Weights of a small GPT-style language model, trained from scratch on English Wikipedia.
Architecture: no biases in attention or MLP, untied embeddings.
Each number is 500 + 50 x the weight over its row's rms, rounded and kept within 0 to 999. Layers, rows and columns count from 0. Numbers have three digits each. The size before them is the row's rms in percent of the matrix's.

# layer 4 MLP gate, 320x128, rms 0.066, rows 31-47, columns 0-127
094:423438421569579387540534448436523590515567483419480519556437468542469401507462456574474464457489533495493411489507470384511443462553485540508517543553404443453545458519540457551499498425564432503505482461540456426379581525540509482481534506456484501543457561375550478530420410470494513504574558548539481488487506460481460554540491499501516502438529446482550501535507426555576511583561
096:447518482555449515521487587492525503439519330524563497489505485469499456497453453538471479590510555504419558522432478496499481497545555531445509508477551490452517479511309491481505565560518493536500469460543504477504470525514465475589558442592539561477486525588407482444572542490499474570460506498439434495548498581549378528558594572556549516510549526519542433432558529455533592509434
090:488498502574454456517509539522552579441532479436525533460620445428523477494536521536463495519490561607393401423448508462522570445472488547518464503473535481521530494501442463480537506526536533544470421417502524483519549558440430559590428493551579458562419546466431372427508501495553498577526480428462445520504470399623455583499489496524469558507548469451462464407504499437517439483491
097:454550538511442367581453563466552572539435456464583509524588452516472451581518467501521480519450509429442525434489502485565539494508488496464439491421410545540549546544549537372488404450460518445527465524465496495401481591419499472497475501483512523458524493462534419456527483492482592541420551569492583570423438506472507475532450481538504419416437496531488490489514530610553405508512
102:522474543550494463513564557589509468494484531465537463540487570540439544478428484607585499464470442388567451509440517518457509518481641436488434421517517519486468539476505566503517501572535540556441612475453527471632349478497574527532443473442485458549521597491435542445488498454553528582418458540521508457494445437504505506484442470475545543510530556522533521453496554502537463407560
098:570507567522494543529589534489609589544528546529524416527465424549585535576472521503536536383504541478439465438559446511537524456527485440550483564434482523521503496514497453449549504524420452494487471486439484459456506445540427508529526551552598543449512423513468458485466534529525596553565582439580449435524513581527473389526569497517559360476494545432532459583511492424510510470457
090:463445508480540497469456535503452635438561506471515438533482504420456435535484454521437473436443530480584394638454554448572505403485501528469470414507443585491569570448449448420491490439496529466573485525428518563438489502446542544507569493571486540507442508556518561490542593559428491578556561485465519573502512477450485496530535409570523523474580467502509523541436526414496450536477
108:503411508542469505446584547538469497493556491493538528569467503552554511522405512534528466505499438520588486461591430438475446546538472475565460511513454429381584519481536503549550478536578529560520551503480483626491446552506456466598449556568577513515413512498489449474563449539482587460468430469394517411512423463580538573511523423427441515561556492503494526403415486478502487479480
098:506510533589505543410487491557568473533523383519450395493439407466475523476501592491485461515567546566552469455604531526435547453462464478541513490476490456509482444537583431527491498477480449458413481579464554488577381504512498454554415455501457471569407454501422512470542488530458507431539523482479441515500579419477487462521522565452486519609580480420452523508493532482622499415507
102:429429465512612472513520444480548463528417526449401509559491489654487490570452495467496524565576485500539489547500456463410438483410510518518436570639484535529489548521443496435511419482538530512451605490500487529482486493598450469427460561508506495520496533418538489533498506482551503541432563553544502421536492517542508474457506496554524601400533408503417558454469448497542457434438
107:567483514461475476482446592517489518465413482463414534457490500515509531469445528565424445446478535499575547470434469480517516479519690492580471483478387485463510509529432559597459528406556426476568524543492440382518578476578522516499503479407545498562440507535516427623446515505409501487488522548465453505428493473520483478531529510440537473535481546553477539467435518501536520502379
097:531540533586523468499461445494484499489458622483476571569601532449422532552535507457434469473586533608470537544570514484440472528457479563491480563483519513534466478519497375514576476462466459450545544527421491540499600553516528467460427492483475472466555410539492461538474504498392563480519549408525554470608485447509516446457544581537503526537472518572435525467515466456496375432397
098:438557447519647440537395431444511460530430548479471548584494608547554531494516559462496520555470487395514537510498511448584508555454513542434565454529436481530530515485522489521598614577463555484425451471488499485493505470502452527525591488458438495563507536435392524421429520455498457490516461510418506571509525494533448486522474463519582432458474569509556527477453587479430495572560
099:446459520487505483536629473532478460490493568496477484563488609530512546547488483535477493613491388522524419536542490406500509521478555516480481454548430613456580456480457415527449515484533562432388549513453485430486505505543418504540475581500394549597473555497463512492594501452521542507460615493477541423505487438527474480540528470523515503456441622509553468470558460535473541412548
104:491462571548490471555528536505571548546513523453576400503588493491560470475490518497464469522427419444467572558537424589499494558546492560489556519553567582536526487567565447485473465389454565547449526563478489507515525512521527410451449494590515450590460453477479422474495458580506370516490465460529441444505574440489505489568459525519528577428643562489534528514550552465504522580491
100:480559453596486623496546488477490503536413574539481588498512505571475584613478491456576484504526514433465491538510515469510422484454452510544447491516529579405431423497466496534521531538529584430515525443484499447448450431524454514515467489514437501474487505530544562478560480429500545473518467452512485483502534554573438422427455583423587511484562494562590480554503400406479549386417
101:453543508485509608540436568522537508448422475542502439520537525534530478539489442517521481525523588445482529465549421580534506557551490561589583606441505497496397508514475580520520614461462539510533533486543496444488482547458416518447482568484526675461506471551490444479551405512431494574526544529528449469583526422508457465497526597490525487500458487448454421456465476443424525586539
# layer 4 MLP up, 320x128, rms 0.0623, rows 31-47, columns 0-127
089:548486481463501588554495538528547469485511531560510431495566539479535556542508528490490486618504441469545617464512557588442488606466589485533533476434510465525419414446453544463529462476452580466529555507435570561528450458548525492472427537463459491485488609611435613397587473459554509479443430504507598485517547472469451474532451489514521462429512530535412451487562525459438458495494
101:436558509482442522461447582530488508480566506517506439434464471477493481471610453462471462440432452480459459502525464560510493572445499486492587506585479434523471455532469463456454555452509477434504407514477441463505621478522489514596447618500474577448572503587486494493613452494455519421520491526532422565423427549444488627542535519539519488513435442516520379464530498392468512482493
097:497446546526463449615550533518553467413552458483488511590494456440475445452551548535409463536513618485463509548488502464435520570542459536548491502458494456570568447555458499521517498577463509525439432402516430565471567531511491527493473477523618475648360533533476510438546465504540439515497473508437506450476463493517446537511507464454462454474561541543542474496416541590486417597534
105:544490502512507535492455490531531479534491459551449448440418548518601474497461493474477521516481446535453611584504459500438554358528591477436485443554575513460464496496450458526502448386452469517539579478446507483509455477554435513417545439538561532568494517503532519539568521521543465586457483555546419543581505449489586597611548372474526529559483605483435502539510447488521515503452
109:499495427501453461519527474501424597469553509481611442546456479558565423403530547531563495432481502407485403518597406524547529597501477495510588417419542534543505497554495497399459525476502453662546519488462511552459422508489577602521442486492496509513504465422529496515504504477493470576530459473456412570553499455502517487455438473456546516601545446497527496531547527439550509530529
095:528507489467491496388462475579414513527507538493491462503578529513539645408458521557521511498459571531490523508466525471467470575403508512468525511499578532496557507563453495537536492496454439554543497530538570527532466499497563511554408515480491469539568562452535501408441509474477493568553373649464536464488503391424418512589406436483488554501496445472491563417522573445536443478514
100:499492504540474595490497552502455529541453527511539492429495511543544500412550501496493506455597544313556563514433440476520462527544464472430473509394505506519479474538489537562572502581432561431485431452513583444446440429500343459509500454506530434482563531542455505525494486518598486480529551425514500522586516466573476520507485482368508491561401557472463500484514461466541558455505
105:538515455384406455571537497472532485456440602484506532490416416466502501609469514427538514514461515419592452510507539462564525447478520471474397532483492515538599526509457474483607450527464539415590516441526488586528538548502506469412434512425506489481558476433431512512548546522409577442468558563448563444433526494560535561515419496574535532589518510475518470563467539516488513556498
107:580452475553588444466489487409573527492475474477642503570495457502603510463546504500521487548528465475530572579483504478394489649499517435412561429502473483424381489499514500474564496427467542519582500530523431403477593430533514519515497444467421391537487501480548515533484476558475466544516560499418457500450484506547521490486562566424428532449508514456406476511478523502521544515490
103:565509548426571556529445522507512497513609515525552522555528529431559472418496497466543474534523541576517496508464601508543500584544535520427415501398526439521557478521599516507507509456408474501543464554527490480512534657466595503545543398420522526556500532603509453489534476523479465516546428442490562539621558451484503451550423457471465543582488480437534568485502456527486548550560
101:438518450511574553489463522361501593518582493497536434462498513441549456516508521529522424516475517508506493463533463563513550618488476460445448555510439445539487480485452464492459493505483543579502504549570464492502489574440495376546516535416449545532580541529504563545494470527462423558564568440378454461600533515490481533445583494422432566584497494430439489488587566495589444491521
101:494581501557516522500511498508363542440445507473476460592556453398457482530462456484377472465472534478594494549506539497519503480553453522469424474475450529530585544560452474552500519501416383458608506473472430487462474564567483397556439452467598487538573527580494473556511456572435594495505482466535498525512535518489572473463552390534456533471520497544479485437579518576571487484470
102:350574495509495498438482481523482537489514447480562525531486526488466516534630480528476559545530485504515483582361575458429474399518492522435470492527475537517432520430439474429406429432520428561485379518440441505595492496437582486476477533591476527578534547566485501550467509482479507449549551506506407570457481506450521558570494569498513562511491455451557480592520512418493484499511
098:508548525493532511559481443448384549525473569469524525457472573564536532484572457560465530503508525589554562519551556490523439491569515476464535447443497442435570529572520473402501529554591533497473629461518498436454552427498517456415567452434485466513550546429524588441547528468469460544551464474493530411551392465498420460526512416478570556512425572473462539480517617492548468526504
100:502545555416503520557449550428493456485464466479430447560569507498545497384524486487396535406502531519471504533490454445506442477464488568392565522557545473449622553537416457485529533534497431525496529519466473572543571510540477534528517499466460562481390529437507450581593502554486450483531551507523496480429492417491544483497534579529528543579501446498392495377507596477587550457476
097:545441557472458495498610496539537454430582449585529547574469536481492448475406469476543485501486453527448464604447454541477481524534473559475486429449472571570392485503403515485571478420529532518410537501437488459573431573464515437487531517587524463375461527540498584482486457550540421554472562537537494481524503551547511601418525575531507539597472479555449466537502457521465428475482
102:561664472525461556499421537595447493464451455527508496637533468524557607549454520541457431447511434471470403576573560570478542503512411512508544521491457525484519487442519516554421534539452483529513459543522457476467542485492427496474522631474492564468483480495449501530437395502468479462565580427520553423442547474433448479416543494469497427486514502508483433527581464547515492538463
# layer 4 MLP down (transposed), 320x128, rms 0.0561, rows 31-47, columns 0-127
097:463484365564561509529517451634522564485547464483458526516500531503480478504508443472440447493428469467527554495476477393439405459493560452490501515474428455549591402422483461504505447537492516536414541512558438427543510510467509535524417502435555433546539497492456510551451508487554516550415473448587491440589471489538390549437458501435532468458517554599531584479510528575597506470477
102:521507480553532506434594443506469480462531533390510474475524447649517502427640491455434490532508488607494492551529539575590637482453489537522552469506545497540547449552558473446571477521510465476578471495511507419546479419454469512436507451390447557533424615489509512468476525502508593526446508530463495469564511565492536498469497448530425576553547448504478516536441544428486506530458
093:525467482499452476478501563415500522483573463707506505476509562442424457485525496427508514503539418609538431420531458532486458549522505502544505479485427442571534531410485555529502548458483476544472532489512576521510477527487479434509406467572560508489552548501506512592423577371502562464441466512515443580459476596510471432439580493431486546490487465565438541495537503487544468501421
098:508431557512522440507544556461491667447455503468582488521530491524487531442541580580431649479466550477384409475486534481475523444469410466553533380461509423547577526525536491514533463519489492489502498559545486398467466566481538601535505566478535563497540494471444505426550424479449509433544503555535576528555480440547515528566466563598514470462470525465483456529529440514520487512529
108:568481520513408400449488444571519496478441441503448528559528468530548495564452463586578559531466478445467485477582510526505417429497645567519512569534456470410549572470568420555461508539466440469534468506563376511505442505473561497442540493541514467534493407484455564553485512468462434474625529544467526563509436502537556471459440474398513524542424516487499428505560539424502515491490
096:541461525555420558440564571483467572483560417507500441492453520546604459509489497474507494449476518489501522456420460483441540434510523571529468492414524490559468484440497435380511521537518504428451516504391569460494520530385521542453477499414631487479585429489426371451483478447451446531522530474428543538561535421511503517528519565491506463424511486426585523508596458491563525521466
100:515489539434550487516542486525595507473439509495621513550405523452350455395467588504484512432586456450505549499571464540351478477548525423571445435547578480526400435450575546456464470533450490500491520468554567477533473471458428524482482487572578481519543534506492527496460458524520495474415396557542501497459455396551455487451470537472513455514450529500545517518553502517502579498487
108:449464484528490542416413577547380484538573584577544491557548456513559519528505524374548560526532547422560533548433477548583540522456458530536477485460509524461475450490416566470393471529508564471533485528452503559512561539515539426529416493434472514494509441517479636467489468402519442540529490490425486544496608507477521616469553445489513481574511495506478455566527505507478600534468
107:477361503507487495424513452550555477433521386436443454487510442481460414474445487503500541524569455505501507461457616443556561504412551466555544530634590525529557544375563476546505506530494506508452449533489517481482556528492571547474486446584463472494596478468381523564472519561468495479436444496543447614477529501469470528495520546494500460468431416550525496545553507509593484478465
091:467429548372485631522522470406477495470543431504562574547532485570488487457581594586427487422519449479537496415530517524445439517466503451513466551660505501520519446518460489536570478451576422470522458499432451453505486470469477558468452521510436460481541458428499482617567523493518490481453493437608419469585481452456496480508554492489533478465553469467531507575470536547530498572456
105:508546510402524432530436563439583464562439558521496437500474482444520548503487474558508567507528566440571468499582433441453465486455547505565491489488496529481450607361488488541472438488565476491480492484481502429506603544504523475496482377489439406501563466519507549468482515476419377539477519483492577529454467569541461447519508483484445531513485462533465617462500543351466559456429
101:579456597492541523454581473502487579521530468580537442489531444457509521473500542562478548470452495471396438453415510494533543565412533558558531545529516476541546604435455501455463484523532487419440514512546639467443503569401494540527418427551604498557428445473469522429507493540531492510487525488494443435435574523459524470449449520551532625566458521482442513485558438544562461497477
100:600464524456418448462611452453479517540620585469512465544468487580421582494468539507437456483546494561447419497562488527495443387553477559554527514486524437597550489602532460476624437486462523518524512427546474440509538512490530467501507482473478584541563517427432469517533510592492452590529509502492545466470481440526499480560476562500482598470533591552485497420517513542508421560525
101:545527475409554452609563430454484509504515567563551499457484489541536493498581496526570461499483453366480512521552502499478465531462523451432438441532584448584555566594420559527500461469481549473493544498497501453546468526545441463456558448450487495458458502650574568441561489536449555481503558420532428507448469558606474457489527530474519477469525508535575511448484424386566450463476
104:450606471451510470468523486505459452537567481541453583528452458464506512476550413424472500483493504500592470485572467445541493423503534490475480593467435521463534429430484403440549500529514581482524490631516580604474597531522516582498569424486434530433430560488535480486531530545464505473457514516547455555518421556509470505533538534538579480507507574478418415535532504387579524470605
100:493513486522463459537441482425527598584574482471557565504515593522506573528558554571503505410563443462455528392510457490480521532578459543481505475501590409401524509521593512479484491497555677500532534482533488517448443491543481495489479540520492474416480509493518487600512568561504527505545522460532416495473425380533528503403455544480499466442548545502563626531489436510493491480437
098:426496479506505575524572476431453511442636610543544474487571446446487464494488451428599555491604399450567550566476512437595502585513435547495439584486550474494504507523610495535451442509514520517526550433500448480510485473629443500462486469568520494420465472554528463464487458504573559477460538483521513549499527536443541482429567436523531448531505440458454477538509454403446536445506